Part of a small language model's weights: 8 layers.
Each number is 50 + 10 x the weight over its row's rms, rounded and kept within 0 to 99. Layers, rows and columns count from 0. The size before them is the row's rms in percent of the matrix's.

# up: layer 3 MLP up, 1280x320, rms 0.097, rows 449-548, columns 192-223
# down: layer 3 MLP down (transposed), 1280x320, rms 0.0858, rows 449-548, columns 192-223
up449 093:40 56 62 41 41 54 41 55 58 65 30 49 48 62 40 47 40 47 44 44 48 34 38 65 41 49 52 61 54 46 53 42
down449 098:55 43 36 44 45 30 50 49 33 43 44 42 48 37 58 34 55 55 41 52 45 47 45 51 26 56 54 45 46 69 62 43
up450 099:53 52 70 59 61 58 55 51 38 33 50 58 56 67 39 36 53 49 44 56 61 47 58 38 75 35 60 44 32 59 22 53
down450 113:44 35 59 43 29 32 55 42 63 46 61 42 52 57 55 27 42 48 33 62 65 58 42 54 48 56 58 69 36 46 54 44
up451 093:52 56 61 40 68 72 65 44 57 45 47 64 40 65 53 43 60 69 55 58 37 51 35 41 44 41 41 57 34 48 41 58
down451 101:67 44 78 55 39 66 58 33 43 59 50 47 66 46 61 51 38 41 42 57 64 58 40 37 53 44 43 44 39 43 41 34
up452 093:45 50 51 37 51 55 42 46 43 44 60 38 59 49 61 43 55 63 32 51 73 40 37 41 54 48 45 43 44 58 58 66
down452 076:59 53 64 61 73 51 49 55 40 61 36 55 34 24 40 35 58 48 38 49 39 35 61 48 30 52 60 47 59 55 55 47
up453 103:50 51 57 41 48 56 35 48 51 46 53 48 50 54 48 61 66 51 49 53 38 52 50 42 65 20 54 39 52 43 63 58
down453 110:42 37 48 55 55 54 57 42 40 65 56 50 46 40 50 37 87 59 62 48 72 47 53 46 46 44 42 56 45 40 57 50
up454 106:57 48 58 52 53 28 52 49 56 53 55 42 36 54 52 62 42 39 58 40 53 48 56 42 64 55 40 43 48 41 65 54
down454 095:48 53 58 41 44 48 35 66 55 34 54 51 38 61 52 46 53 47 48 56 40 54 44 45 51 48 54 33 51 32 32 59
up455 106:39 49 47 62 48 72 46 63 39 50 63 60 61 56 53 31 54 50 53 38 52 21 45 49 48 47 47 55 51 40 55 38
down455 108:59 39 60 65 65 66 61 54 56 57 61 54 60 66 40 41 47 55 47 34 55 44 57 53 43 40 48 56 53 53 46 52
up456 095:72 40 54 56 40 48 45 45 59 65 38 58 69 57 45 48 63 65 48 52 63 71 45 44 48 51 38 54 39 49 51 43
down456 096:44 56 43 39 53 67 44 58 54 43 51 61 60 53 55 30 50 64 59 52 44 46 35 38 68 39 47 42 53 34 63 43
up457 104:39 58 45 41 64 74 33 61 53 54 48 53 46 52 70 26 40 53 52 47 34 48 43 41 68 48 40 35 43 40 57 55
down457 096:60 51 48 50 53 43 42 43 65 55 54 44 35 41 67 40 48 32 42 64 52 57 59 38 57 33 60 59 54 57 44 55
up458 112:56 55 37 39 51 55 44 54 67 64 57 42 62 51 46 52 53 57 52 69 50 44 41 48 24 58 41 47 39 45 51 44
down458 109:52 62 46 42 53 56 34 44 47 31 58 54 71 53 50 46 66 62 55 62 39 54 58 42 56 44 45 42 38 64 59 52
up459 099:45 41 63 34 74 46 57 54 60 51 45 46 53 49 25 51 36 37 44 56 47 76 63 49 49 51 43 44 45 59 33 44
down459 098:53 53 50 86 64 45 58 55 46 34 54 56 30 53 42 51 52 42 45 55 50 54 62 58 43 54 56 53 41 44 43 30
up460 103:49 42 56 53 58 56 51 47 45 45 53 54 63 56 77 36 63 69 50 51 47 62 46 52 31 70 57 44 40 65 50 42
down460 109:59 48 49 54 44 42 74 51 50 59 52 37 32 53 51 37 44 42 57 55 36 65 35 55 46 60 52 29 58 45 34 58
up461 098:53 58 63 59 57 54 48 48 52 47 56 45 43 42 54 28 64 52 52 59 45 46 58 51 48 45 52 40 58 74 71 72
down461 099:63 58 45 54 53 44 58 54 55 42 47 48 70 50 51 34 53 62 33 52 64 48 52 61 34 45 47 47 43 71 46 49
up462 103:52 52 51 35 63 44 50 50 48 46 58 63 50 62 39 35 54 53 70 52 36 63 48 52 53 54 51 42 56 55 63 53
down462 101:53 33 41 42 60 56 43 68 33 58 64 52 69 59 61 42 49 43 60 65 58 57 60 54 34 31 53 46 55 64 58 55
up463 102:48 44 57 29 55 53 39 50 51 48 57 59 32 52 61 43 57 53 40 55 56 39 53 45 67 85 48 33 47 52 49 62
down463 097:50 54 58 56 50 52 40 45 49 54 50 51 41 62 44 61 54 67 46 48 55 51 42 60 68 51 65 45 50 53 54 48
up464 109:45 58 58 64 58 66 42 51 45 38 49 39 41 49 39 51 45 61 56 59 37 54 49 50 59 45 50 56 46 32 44 57
down464 104:63 52 54 52 71 57 48 55 54 35 54 55 45 37 39 42 71 51 60 69 42 49 63 43 63 49 43 46 50 50 35 37
up465 097:47 55 49 51 67 66 41 61 52 42 43 43 67 65 45 44 59 55 69 43 54 44 56 59 67 50 44 69 43 40 43 57
down465 093:54 37 40 47 43 45 51 58 50 72 55 36 60 44 41 57 50 40 59 62 45 51 55 64 58 55 44 47 59 42 47 59
up466 102:66 74 50 44 42 54 39 49 49 32 43 55 61 64 32 57 31 46 61 50 36 37 59 46 80 53 54 38 56 23 49 41
down466 093:50 54 51 47 77 50 44 43 56 22 37 61 51 58 62 45 39 31 47 78 48 42 63 57 47 49 44 39 51 44 55 60
up467 089:32 43 49 38 76 27 44 53 52 43 56 48 46 47 40 39 70 42 37 63 64 47 38 43 81 42 57 42 25 31 49 64
down467 095:50 54 62 50 44 54 37 57 41 49 51 65 48 53 59 50 60 22 58 67 54 65 49 55 49 44 78 24 52 54 53 64
up468 095:46 64 52 43 45 50 48 45 51 65 39 44 26 64 53 50 53 37 57 52 50 43 64 54 48 59 50 47 40 34 47 49
down468 098:57 48 53 56 58 49 42 49 53 50 45 45 69 46 58 60 57 39 48 50 41 50 78 49 48 58 44 49 58 60 61 49
up469 071:34 61 54 52 49 33 47 53 55 63 36 39 35 51 35 38 46 65 57 54 50 41 41 50 74 61 56 45 57 43 52 59
down469 071:44 25 50 40 44 45 58 52 44 44 50 54 42 58 57 61 57 44 65 63 53 64 68 41 60 24 50 45 64 49 50 50
up470 112:70 53 26 49 45 54 39 58 48 66 52 67 29 64 50 57 66 67 56 50 57 47 67 57 57 48 44 52 46 46 53 47
down470 106:44 49 56 42 27 78 54 44 56 44 43 38 47 57 42 82 54 45 44 56 57 50 58 39 67 42 19 61 47 53 51 41
up471 102:42 51 41 42 42 47 40 51 40 42 54 39 48 51 67 50 46 59 61 48 44 41 52 51 57 48 57 53 63 46 34 44
down471 103:51 52 38 50 46 64 43 55 60 50 62 44 51 43 36 56 57 64 77 37 32 52 54 39 51 41 41 30 36 33 65 54
up472 101:57 46 65 37 56 63 59 45 60 69 40 28 71 58 36 45 50 58 53 53 36 57 55 51 43 47 33 46 54 39 49 57
down472 097:59 50 44 53 42 62 36 59 50 49 57 53 45 57 34 51 37 56 43 46 38 41 36 44 39 43 63 57 55 52 68 31
up473 094:42 63 38 48 47 48 43 49 48 55 66 42 59 59 57 46 55 54 63 45 72 39 44 52 51 65 59 45 59 53 56 58
down473 092:60 56 39 64 49 51 44 43 49 49 55 56 40 75 39 58 49 50 45 67 36 53 58 48 50 41 40 58 50 50 38 49
up474 093:62 36 60 54 45 45 53 38 40 41 53 58 39 45 34 38 62 62 41 53 59 67 41 67 67 63 51 34 46 45 55 43
down474 093:48 40 40 56 54 58 44 57 57 60 45 56 52 35 50 39 56 31 59 45 31 45 44 48 37 52 55 47 62 65 55 55
up475 103:62 62 57 32 51 35 52 37 49 61 49 35 64 59 39 52 54 42 51 48 31 32 56 55 46 68 67 52 56 45 56 49
down475 101:36 58 63 64 49 52 63 57 57 50 51 51 35 53 47 42 38 76 60 31 41 44 50 67 57 60 55 52 57 26 54 50
up476 086:46 36 65 48 56 54 40 57 64 55 69 41 57 30 53 61 53 42 47 52 57 57 58 63 47 64 38 58 49 56 37 49
down476 101:51 36 55 58 51 48 39 72 56 69 45 55 60 44 53 47 53 46 56 48 55 33 68 53 60 62 90 36 54 41 49 69
up477 105:41 40 53 59 39 53 45 54 55 52 47 51 62 45 45 46 51 60 55 49 61 41 45 57 45 27 62 38 54 56 29 39
down477 105:45 42 50 45 53 62 60 46 65 57 38 35 33 45 57 41 45 38 48 45 52 51 59 68 74 48 52 28 52 40 57 48
up478 092:62 46 33 60 18 38 45 51 46 62 49 56 47 56 56 29 48 38 69 37 40 45 61 44 44 50 40 43 62 57 29 69
down478 104:65 54 67 63 35 49 56 38 50 50 37 57 49 37 55 51 62 51 51 61 45 54 40 43 46 59 44 52 54 53 34 48
up479 109:43 48 47 60 62 54 49 48 75 66 76 48 51 57 28 53 55 58 61 34 55 43 20 60 59 36 60 52 45 57 45 47
down479 111:33 61 32 56 51 58 49 38 47 41 58 55 37 57 64 51 41 44 48 46 57 42 47 36 56 51 63 41 53 58 52 45
up480 089:56 46 37 57 51 42 52 61 46 53 52 74 48 56 87 47 48 44 56 54 47 49 55 56 69 46 47 50 42 47 53 47
down480 089:40 56 55 44 64 51 33 50 51 35 44 51 44 53 59 36 66 51 50 50 47 53 55 49 58 26 64 62 52 52 56 54
up481 091:25 43 69 53 51 71 59 54 63 56 55 56 55 59 51 37 45 49 42 54 46 51 52 46 61 46 38 55 64 56 67 60
down481 098:29 49 51 53 62 68 57 52 45 55 46 54 44 32 30 50 62 39 45 69 58 50 51 59 51 48 55 69 46 53 33 54
up482 092:58 49 56 44 56 48 33 44 52 32 76 32 58 61 59 48 48 63 66 52 42 46 57 40 34 37 47 60 57 56 33 49
down482 090:52 61 31 40 38 48 46 43 52 46 44 67 45 34 50 51 35 46 54 51 55 64 50 34 55 48 55 63 36 58 32 51
up483 097:48 44 52 58 48 50 60 45 50 53 56 51 46 62 51 64 50 69 40 48 41 39 56 50 54 35 49 26 52 65 56 27
down483 111:43 65 41 52 57 60 62 56 36 49 42 45 58 48 63 44 38 56 54 55 52 44 52 35 45 57 48 56 29 44 72 53
up484 109:57 32 27 51 45 59 55 63 55 53 43 52 48 54 50 50 44 53 50 64 52 65 51 47 57 44 33 68 42 55 47 52
down484 111:34 63 56 57 57 51 37 45 58 64 42 36 54 57 41 22 50 51 53 61 59 43 47 68 52 64 55 58 54 42 62 27
up485 094:47 47 56 48 52 45 63 45 56 48 44 56 69 42 64 38 44 50 61 49 52 50 44 59 46 42 58 56 67 46 62 39
down485 103:57 44 57 36 52 46 45 58 46 69 55 41 53 35 58 46 58 40 45 49 38 31 48 53 43 51 53 50 35 40 67 40
up486 115:62 65 44 59 47 48 48 44 55 42 50 55 37 59 70 60 47 48 55 48 43 45 52 30 57 43 23 58 48 40 47 60
down486 115:54 48 41 71 58 64 36 57 55 43 56 43 41 67 66 62 65 47 64 48 67 50 46 43 42 39 50 49 40 46 46 58
up487 107:38 57 51 47 38 63 44 51 56 55 47 60 62 60 35 62 48 48 55 36 53 32 49 49 72 61 43 53 49 55 59 56
down487 104:50 59 49 67 51 63 40 54 37 42 38 47 57 41 51 39 58 33 45 48 60 34 56 50 55 59 74 54 40 54 60 58
up488 097:36 41 68 38 76 54 51 54 59 56 50 41 48 56 30 49 36 53 53 47 67 29 54 76 52 65 43 46 58 42 29 52
down488 104:30 42 48 52 64 42 52 43 55 51 50 50 60 34 45 54 38 57 54 45 77 60 31 46 52 48 55 45 53 49 69 59
up489 092:40 50 48 40 60 77 52 45 26 49 53 66 40 54 48 40 51 55 56 45 47 59 36 45 63 57 47 54 70 48 39 24
down489 098:48 60 45 54 56 51 58 56 39 59 48 65 53 45 52 48 50 48 47 65 51 53 59 43 54 65 59 56 47 47 52 45
up490 107:70 61 53 38 52 46 50 57 71 58 50 54 47 64 52 42 59 44 46 41 53 46 60 61 52 46 52 63 30 57 42 32
down490 106:67 51 44 61 59 66 67 48 39 54 39 54 39 31 65 37 53 48 58 44 32 44 61 59 58 58 51 42 68 48 38 45
up491 096:55 51 54 59 45 47 54 50 60 59 39 45 47 48 42 49 39 47 65 67 48 68 53 50 49 48 59 57 51 50 55 62
down491 100:24 50 55 62 55 62 60 58 22 51 34 56 59 55 58 37 45 64 49 33 45 44 44 51 61 60 61 49 39 41 66 57
up492 113:58 55 52 58 57 41 47 43 53 21 64 47 61 63 65 53 55 39 46 50 52 53 63 59 47 27 38 55 52 43 57 42
down492 101:57 48 44 53 60 36 52 53 45 35 55 56 48 50 50 62 45 62 56 44 47 55 51 49 51 46 57 38 43 50 52 31
up493 100:64 82 49 44 53 58 53 60 55 51 52 53 39 55 55 47 54 48 51 60 48 45 54 51 57 59 67 45 63 39 52 65
down493 103:41 66 56 44 68 61 55 59 44 61 50 65 46 49 54 53 48 50 41 51 52 34 51 48 34 42 32 48 66 20 48 56
up494 092:58 34 42 27 62 60 47 42 45 57 45 53 50 58 31 35 56 56 55 46 43 46 32 39 67 54 36 37 59 56 74 55
down494 093:66 42 45 59 51 55 64 39 36 46 51 52 53 51 53 40 32 49 58 64 65 62 56 66 56 33 45 45 35 32 42 47
up495 101:37 52 49 60 50 58 34 56 45 42 50 52 53 47 50 73 62 51 41 44 48 63 62 60 57 38 55 32 55 59 47 61
down495 110:54 45 44 40 60 41 47 47 47 39 52 49 59 44 48 45 53 51 45 47 55 45 58 61 32 66 57 57 60 63 46 41
up496 097:45 49 37 46 52 32 48 51 62 54 49 57 42 58 46 61 46 41 53 46 44 33 61 62 42 47 50 33 43 51 49 53
down496 098:35 55 50 54 46 40 41 36 40 62 69 48 39 50 52 22 44 42 27 49 56 48 45 58 52 37 65 58 68 40 56 45
up497 095:36 61 47 46 49 33 20 49 44 68 62 68 59 47 37 32 48 55 48 29 45 55 52 56 35 48 47 49 40 59 43 26
down497 094:64 52 48 64 46 53 49 50 51 44 69 58 41 58 41 50 38 44 61 52 50 58 45 43 61 63 69 58 45 62 44 39
up498 102:46 48 41 67 65 43 51 64 44 69 51 41 68 63 67 54 60 46 51 46 43 76 52 56 41 44 61 50 50 51 65 49
down498 107:44 46 42 47 44 42 49 56 53 54 48 62 51 61 67 57 64 37 49 56 57 39 33 37 40 54 40 49 52 42 51 54
up499 098:55 49 57 53 45 60 46 57 52 40 57 58 54 52 77 63 47 54 57 41 44 42 29 45 66 52 56 45 50 50 62 62
down499 101:56 58 49 63 60 33 57 58 35 44 54 52 55 35 66 41 60 47 55 58 64 44 41 47 46 81 31 43 49 60 57 82
up500 101:52 63 63 41 46 53 39 32 58 55 55 54 54 48 54 38 40 58 39 44 30 39 43 36 44 48 58 49 51 55 43 52
down500 106:57 57 61 63 46 54 55 49 54 54 49 59 50 43 55 53 16 63 47 62 62 34 46 51 42 47 44 70 56 45 80 56
up501 105:44 53 53 55 55 60 45 47 52 48 39 57 33 46 53 55 51 56 60 57 46 35 39 50 62 36 49 57 49 54 36 58
down501 098:43 46 46 44 56 52 63 50 48 40 48 55 71 48 64 47 57 61 37 49 46 65 61 70 28 51 31 36 56 54 59 45
up502 099:43 63 40 45 57 63 45 55 55 30 64 50 43 49 57 48 51 42 63 64 62 50 53 54 39 54 41 60 45 38 52 36
down502 109:49 68 60 55 45 60 46 58 54 37 42 60 37 35 36 37 37 54 53 50 54 65 55 52 48 52 62 57 59 56 52 47
up503 075:55 46 40 46 35 58 45 45 56 70 58 37 73 50 40 55 51 53 56 44 32 65 52 42 45 52 56 50 36 57 54 56
down503 074:60 52 56 56 39 41 44 48 41 56 55 49 60 64 40 38 34 42 46 45 43 34 43 52 37 45 74 47 53 60 63 48
up504 096:44 55 60 56 39 49 37 48 53 62 60 27 42 54 34 41 57 56 54 35 49 67 50 65 46 37 43 96 49 43 46 31
down504 108:38 44 48 44 46 37 42 43 38 52 57 57 46 58 66 32 55 67 35 57 60 80 54 36 45 53 46 48 61 43 59 36
up505 099:43 51 42 31 55 13 42 42 55 44 51 52 55 46 50 35 49 50 61 50 56 55 45 51 44 42 35 49 71 45 44 42
down505 092:47 66 51 44 38 52 49 49 22 52 54 52 55 47 41 59 48 47 45 43 30 60 56 44 40 58 68 56 65 62 78 49
up506 090:33 40 44 52 58 46 33 51 59 50 45 52 44 53 42 50 49 52 59 44 61 63 31 55 68 45 39 38 27 53 32 62
down506 093:35 41 37 50 54 63 57 42 55 47 80 54 47 54 69 57 55 69 37 41 56 61 49 53 41 39 65 52 57 35 44 36
up507 082:48 55 78 51 48 43 64 51 63 51 62 67 44 65 63 48 46 52 43 38 39 62 51 46 39 55 46 61 41 39 45 30
down507 081:51 52 63 66 53 55 52 50 30 49 52 49 42 38 48 40 66 41 45 33 20 64 68 58 52 45 62 45 53 49 59 58
up508 107:42 62 47 57 43 40 55 48 41 32 46 40 60 55 56 55 58 67 31 71 58 48 50 49 54 57 58 45 47 56 41 75
down508 093:48 63 39 56 57 49 50 47 39 54 35 42 29 20 52 24 51 60 32 61 45 39 53 46 28 48 64 43 56 62 46 64
up509 100:47 58 62 30 61 44 41 52 59 44 55 47 61 46 52 46 40 41 63 49 47 48 56 54 33 39 46 54 37 54 43 52
down509 090:53 60 53 33 37 59 59 74 58 54 66 49 59 33 47 52 47 44 47 34 50 37 46 38 42 66 49 49 57 70 57 59
up510 101:44 55 53 39 48 56 31 54 60 42 58 45 64 37 48 46 50 54 69 73 59 52 49 57 49 66 36 53 55 69 54 27
down510 101:51 43 48 43 56 48 35 55 52 50 39 53 43 45 38 73 58 64 41 48 55 48 57 43 49 40 42 40 46 27 48 47
up511 096:51 67 45 30 42 63 36 70 69 46 49 49 37 58 38 43 50 36 55 45 49 47 53 61 46 54 64 51 50 48 57 59
down511 098:54 49 57 37 53 56 47 47 51 51 31 51 46 53 57 32 45 35 42 64 43 50 51 43 41 54 54 52 62 56 46 62
up512 101:73 61 48 42 50 45 60 48 57 39 44 62 56 59 60 52 45 53 35 60 48 55 44 56 66 53 41 46 44 52 53 49
down512 099:42 64 43 33 65 62 61 56 58 54 34 47 56 43 73 64 32 50 33 41 38 44 46 47 56 71 46 45 57 56 30 69
up513 102:57 52 57 48 38 56 32 72 51 50 52 39 57 48 38 36 53 58 40 47 40 55 56 81 50 33 63 46 58 44 50 40
down513 099:50 66 58 39 60 47 56 59 41 55 32 56 52 43 43 38 65 75 43 72 48 63 40 79 57 35 48 54 32 69 49 55
up514 096:47 44 39 43 48 51 54 29 46 70 70 64 50 46 54 49 56 35 68 41 49 65 35 52 46 43 42 72 47 72 58 42
down514 104:57 50 54 44 50 73 57 54 52 58 42 46 38 53 39 42 43 53 53 48 47 54 51 62 52 57 49 38 54 34 45 39
up515 104:48 41 54 43 46 42 45 43 54 47 72 53 45 46 37 62 47 54 60 65 50 38 42 41 59 66 26 54 49 48 61 55
down515 109:74 54 40 41 46 48 54 58 55 62 58 51 51 58 32 54 53 46 52 36 54 60 29 44 45 48 53 56 53 36 66 39
up516 102:66 47 49 48 49 50 50 38 59 45 45 53 50 50 54 49 57 40 38 47 48 59 63 39 45 38 56 56 42 66 36 53
down516 110:68 56 49 54 47 55 60 60 44 52 52 52 36 30 58 56 56 43 39 60 58 47 71 56 52 51 60 59 44 50 68 53
up517 098:47 64 74 63 50 53 39 51 44 51 52 57 62 46 34 47 51 53 52 48 40 73 28 68 56 44 48 49 60 50 46 47
down517 107:38 47 61 50 31 41 52 36 29 41 51 42 54 46 51 60 56 36 59 60 36 63 45 56 47 60 42 35 61 44 66 50
up518 108:58 45 57 34 51 70 45 44 47 52 59 36 52 41 57 25 60 52 44 44 45 46 49 41 38 26 62 54 53 67 56 57
down518 106:40 45 63 46 62 44 50 45 46 35 41 60 43 37 75 66 48 57 29 55 54 64 51 39 73 30 40 58 61 58 65 50
up519 109:55 63 59 64 43 46 50 49 34 47 58 54 48 49 52 40 65 50 45 55 56 51 35 53 58 47 47 52 59 61 59 57
down519 111:61 39 30 45 58 71 48 40 42 66 62 44 56 36 40 56 40 40 43 46 55 53 60 72 65 55 56 64 34 47 45 52
up520 107:64 38 53 68 50 56 47 61 41 52 45 73 51 47 43 47 60 48 38 38 53 49 53 53 53 52 39 59 40 43 33 54
down520 095:48 45 57 54 38 19 50 54 35 47 35 62 53 53 49 57 46 41 44 52 59 72 37 60 55 44 76 55 32 58 57 50
up521 100:64 46 46 57 42 49 45 49 45 65 50 34 53 56 47 54 65 45 54 54 30 67 49 38 57 24 38 56 43 20 37 54
down521 101:50 43 51 50 57 47 33 73 61 55 55 39 35 35 44 47 55 52 54 60 42 49 54 45 45 54 43 42 41 43 45 43
up522 100:49 61 72 52 52 40 53 56 79 64 55 53 43 55 35 49 45 60 36 30 43 61 57 39 54 39 68 54 39 58 61 54
down522 098:38 49 41 49 52 55 58 50 34 70 60 42 59 27 66 46 41 49 55 32 41 57 60 57 46 47 35 39 38 55 58 51
up523 093:53 35 37 44 66 44 57 51 43 57 33 49 66 54 69 41 54 47 65 34 62 67 45 36 35 36 55 59 56 48 49 53
down523 100:48 49 70 54 62 65 36 66 62 50 72 52 33 51 46 49 48 55 48 40 48 48 43 57 51 67 40 62 56 60 50 51
up524 083:65 55 40 54 50 56 46 57 60 58 83 48 54 45 50 57 70 54 61 38 48 52 51 34 60 42 44 52 44 55 61 54
down524 090:69 43 62 63 58 61 45 43 49 46 51 48 52 58 52 59 47 37 56 47 54 39 43 42 50 57 52 35 61 53 64 64
up525 108:49 38 51 37 45 54 35 66 46 50 41 43 42 55 45 45 41 37 49 37 53 55 45 53 38 49 51 53 54 63 38 62
down525 109:48 54 59 32 46 39 54 56 43 66 36 47 46 54 48 53 58 38 63 61 35 44 64 27 49 40 57 60 51 53 58 45
up526 085:37 57 42 45 48 35 63 40 51 26 64 36 62 53 66 43 64 46 57 42 45 37 37 56 69 39 43 44 43 55 66 47
down526 099:44 40 31 53 27 42 52 59 47 58 48 56 51 57 52 50 61 55 60 69 77 52 38 64 54 37 52 55 68 53 55 49
up527 097:53 33 45 41 56 45 59 66 63 35 67 62 28 32 34 72 55 34 51 44 38 51 36 51 48 63 46 47 41 63 41 51
down527 101:51 38 49 43 63 52 50 28 32 57 42 57 39 48 52 50 50 51 43 49 45 55 38 51 53 40 50 27 46 54 54 15
up528 101:43 36 55 54 57 40 76 28 51 50 45 64 55 60 49 53 47 50 58 53 52 55 52 72 59 41 42 84 44 43 43 58
down528 110:68 58 60 48 75 55 56 37 41 46 48 53 60 60 41 48 50 60 40 45 46 43 41 57 56 55 56 50 43 45 41 37
up529 084:58 73 57 54 46 65 38 51 35 44 43 57 33 52 32 43 26 59 55 52 59 38 53 62 56 47 50 46 50 32 43 47
down529 092:31 43 47 45 33 63 67 41 55 69 51 55 56 59 55 54 46 62 48 47 55 52 36 44 38 70 34 43 57 46 60 49
up530 099:32 55 61 38 41 24 55 63 42 58 39 59 47 51 55 47 53 53 55 49 52 52 68 52 46 41 46 57 65 47 69 51
down530 098:45 54 64 55 45 40 58 57 53 39 51 45 47 38 41 66 60 55 43 73 56 55 38 34 57 38 56 56 24 42 27 41
up531 115:30 44 53 49 48 39 51 34 54 45 51 56 68 50 43 44 50 49 36 50 63 45 56 54 40 39 58 55 57 35 68 71
down531 107:46 47 49 64 56 36 46 43 53 46 51 35 50 45 53 74 33 53 52 60 62 38 30 55 53 58 36 60 53 50 50 53
up532 109:47 51 37 50 62 43 39 33 53 60 69 72 41 56 54 49 58 48 58 40 47 23 59 51 53 56 67 72 59 53 39 34
down532 112:49 41 67 57 47 53 46 42 60 43 52 52 33 48 49 42 48 59 53 53 38 40 39 32 52 53 38 42 54 44 47 44
up533 105:48 27 53 55 56 46 46 33 56 40 42 48 54 49 50 59 49 41 48 46 57 48 58 67 71 41 51 50 44 26 37 58
down533 113:41 33 42 31 48 33 56 58 69 59 55 42 46 53 53 51 56 51 56 37 54 54 45 60 37 69 61 50 46 38 55 44
up534 102:60 40 42 63 68 40 44 52 51 56 48 37 61 61 47 66 53 56 42 48 45 51 43 56 61 71 65 43 61 42 39 60
down534 103:47 49 54 48 33 60 73 38 52 51 48 46 55 48 44 65 33 58 38 37 47 56 33 36 48 40 45 48 30 44 70 65
up535 103:51 56 45 51 68 44 41 58 49 42 36 64 50 60 55 62 48 60 55 46 50 57 36 28 43 34 37 66 44 47 46 53
down535 103:56 49 45 44 42 61 40 33 35 60 62 40 49 49 46 43 52 47 44 47 42 70 47 59 38 52 54 48 67 53 39 63
up536 106:43 48 64 39 48 64 34 38 46 40 57 57 57 67 41 53 41 50 49 50 53 36 43 46 39 49 47 54 44 76 64 61
down536 106:36 56 64 61 47 48 39 50 42 64 59 56 48 57 39 62 28 61 44 40 47 51 34 61 33 74 30 34 53 50 52 58
up537 110:44 37 53 42 49 53 35 50 60 19 45 57 52 57 77 32 59 57 54 32 53 54 48 49 33 39 44 43 40 59 57 40
down537 100:73 56 46 64 48 45 50 39 57 59 47 49 61 54 49 49 47 49 38 61 63 61 32 64 37 25 44 45 61 50 41 36
up538 094:62 55 48 45 55 50 51 48 45 44 58 28 50 49 62 52 49 45 59 53 32 46 62 52 64 54 55 65 45 58 56 52
down538 101:50 44 52 60 58 50 41 33 32 41 63 36 43 54 60 42 40 61 36 54 46 56 56 45 34 62 46 50 47 65 50 55
up539 096:38 43 54 62 43 45 43 68 35 51 56 34 49 61 43 75 47 47 47 53 56 71 59 53 57 64 58 55 53 67 55 48
down539 100:26 48 54 45 63 42 61 59 66 55 49 49 61 51 51 34 39 36 43 63 46 48 44 37 43 57 51 64 53 38 68 42
up540 097:39 42 57 10 50 56 65 49 52 41 40 57 44 44 53 54 36 74 44 33 48 58 64 56 52 41 54 47 47 71 62 38
down540 098:58 48 43 50 36 65 42 63 36 54 51 57 56 35 67 52 49 61 43 48 60 68 62 34 52 55 55 43 52 46 34 36
up541 094:60 67 51 41 47 68 54 59 54 42 39 50 43 54 55 55 49 65 55 52 43 38 40 37 43 29 41 49 52 72 48 70
down541 100:37 52 45 50 44 49 66 36 50 42 41 51 57 26 48 38 57 45 34 41 48 50 68 43 45 42 48 31 48 54 51 47
up542 081:54 54 49 47 49 46 70 39 48 55 62 71 48 55 67 51 37 43 68 36 57 51 60 58 53 67 36 45 31 48 38 30
down542 110:46 66 43 49 63 58 62 54 28 45 39 48 35 19 61 65 39 60 52 61 46 48 57 49 31 62 59 55 37 46 45 63
up543 094:52 44 54 52 42 46 36 41 59 47 41 44 44 49 54 42 51 31 47 52 50 60 45 68 34 46 46 63 50 46 46 50
down543 101:53 53 46 49 36 40 51 43 25 40 61 60 39 52 70 38 53 39 56 54 51 50 51 62 46 65 53 36 41 66 48 56
up544 102:46 35 57 49 44 45 36 51 54 50 33 44 51 35 51 51 51 34 44 35 67 59 50 64 34 43 57 48 52 59 39 31
down544 095:32 46 59 41 32 53 69 35 33 58 45 63 46 37 53 53 59 38 52 52 51 47 60 58 59 69 46 71 49 48 62 50
up545 110:50 35 73 53 46 46 25 62 52 51 58 49 49 36 47 36 42 44 37 37 49 43 53 50 42 42 44 64 54 54 60 52
down545 114:28 58 37 58 49 51 55 30 39 55 54 56 44 47 52 51 55 30 38 50 47 46 51 48 41 54 56 45 52 32 36 22
up546 113:49 61 40 50 51 51 38 63 49 47 40 37 57 48 49 59 41 60 34 50 47 45 61 60 45 54 54 51 55 45 72 50
down546 112:44 63 53 59 54 59 41 50 48 48 40 38 50 49 47 42 35 64 42 30 57 46 53 74 38 59 24 49 50 48 43 47
up547 100:46 50 41 53 45 47 54 57 28 25 35 49 61 54 51 62 45 36 63 41 38 53 44 54 60 52 59 40 70 55 45 53
down547 096:67 41 55 62 47 58 55 55 36 55 48 40 49 36 60 45 24 48 52 50 34 58 62 78 46 51 62 56 39 53 55 62
up548 074:54 43 50 55 40 49 43 60 54 45 64 63 57 58 46 50 57 46 50 64 59 47 60 44 64 49 51 23 74 49 56 40
down548 066:41 35 46 56 51 57 71 46 37 40 43 49 69 52 58 62 49 56 46 47 58 57 36 46 54 18 54 49 44 48 45 49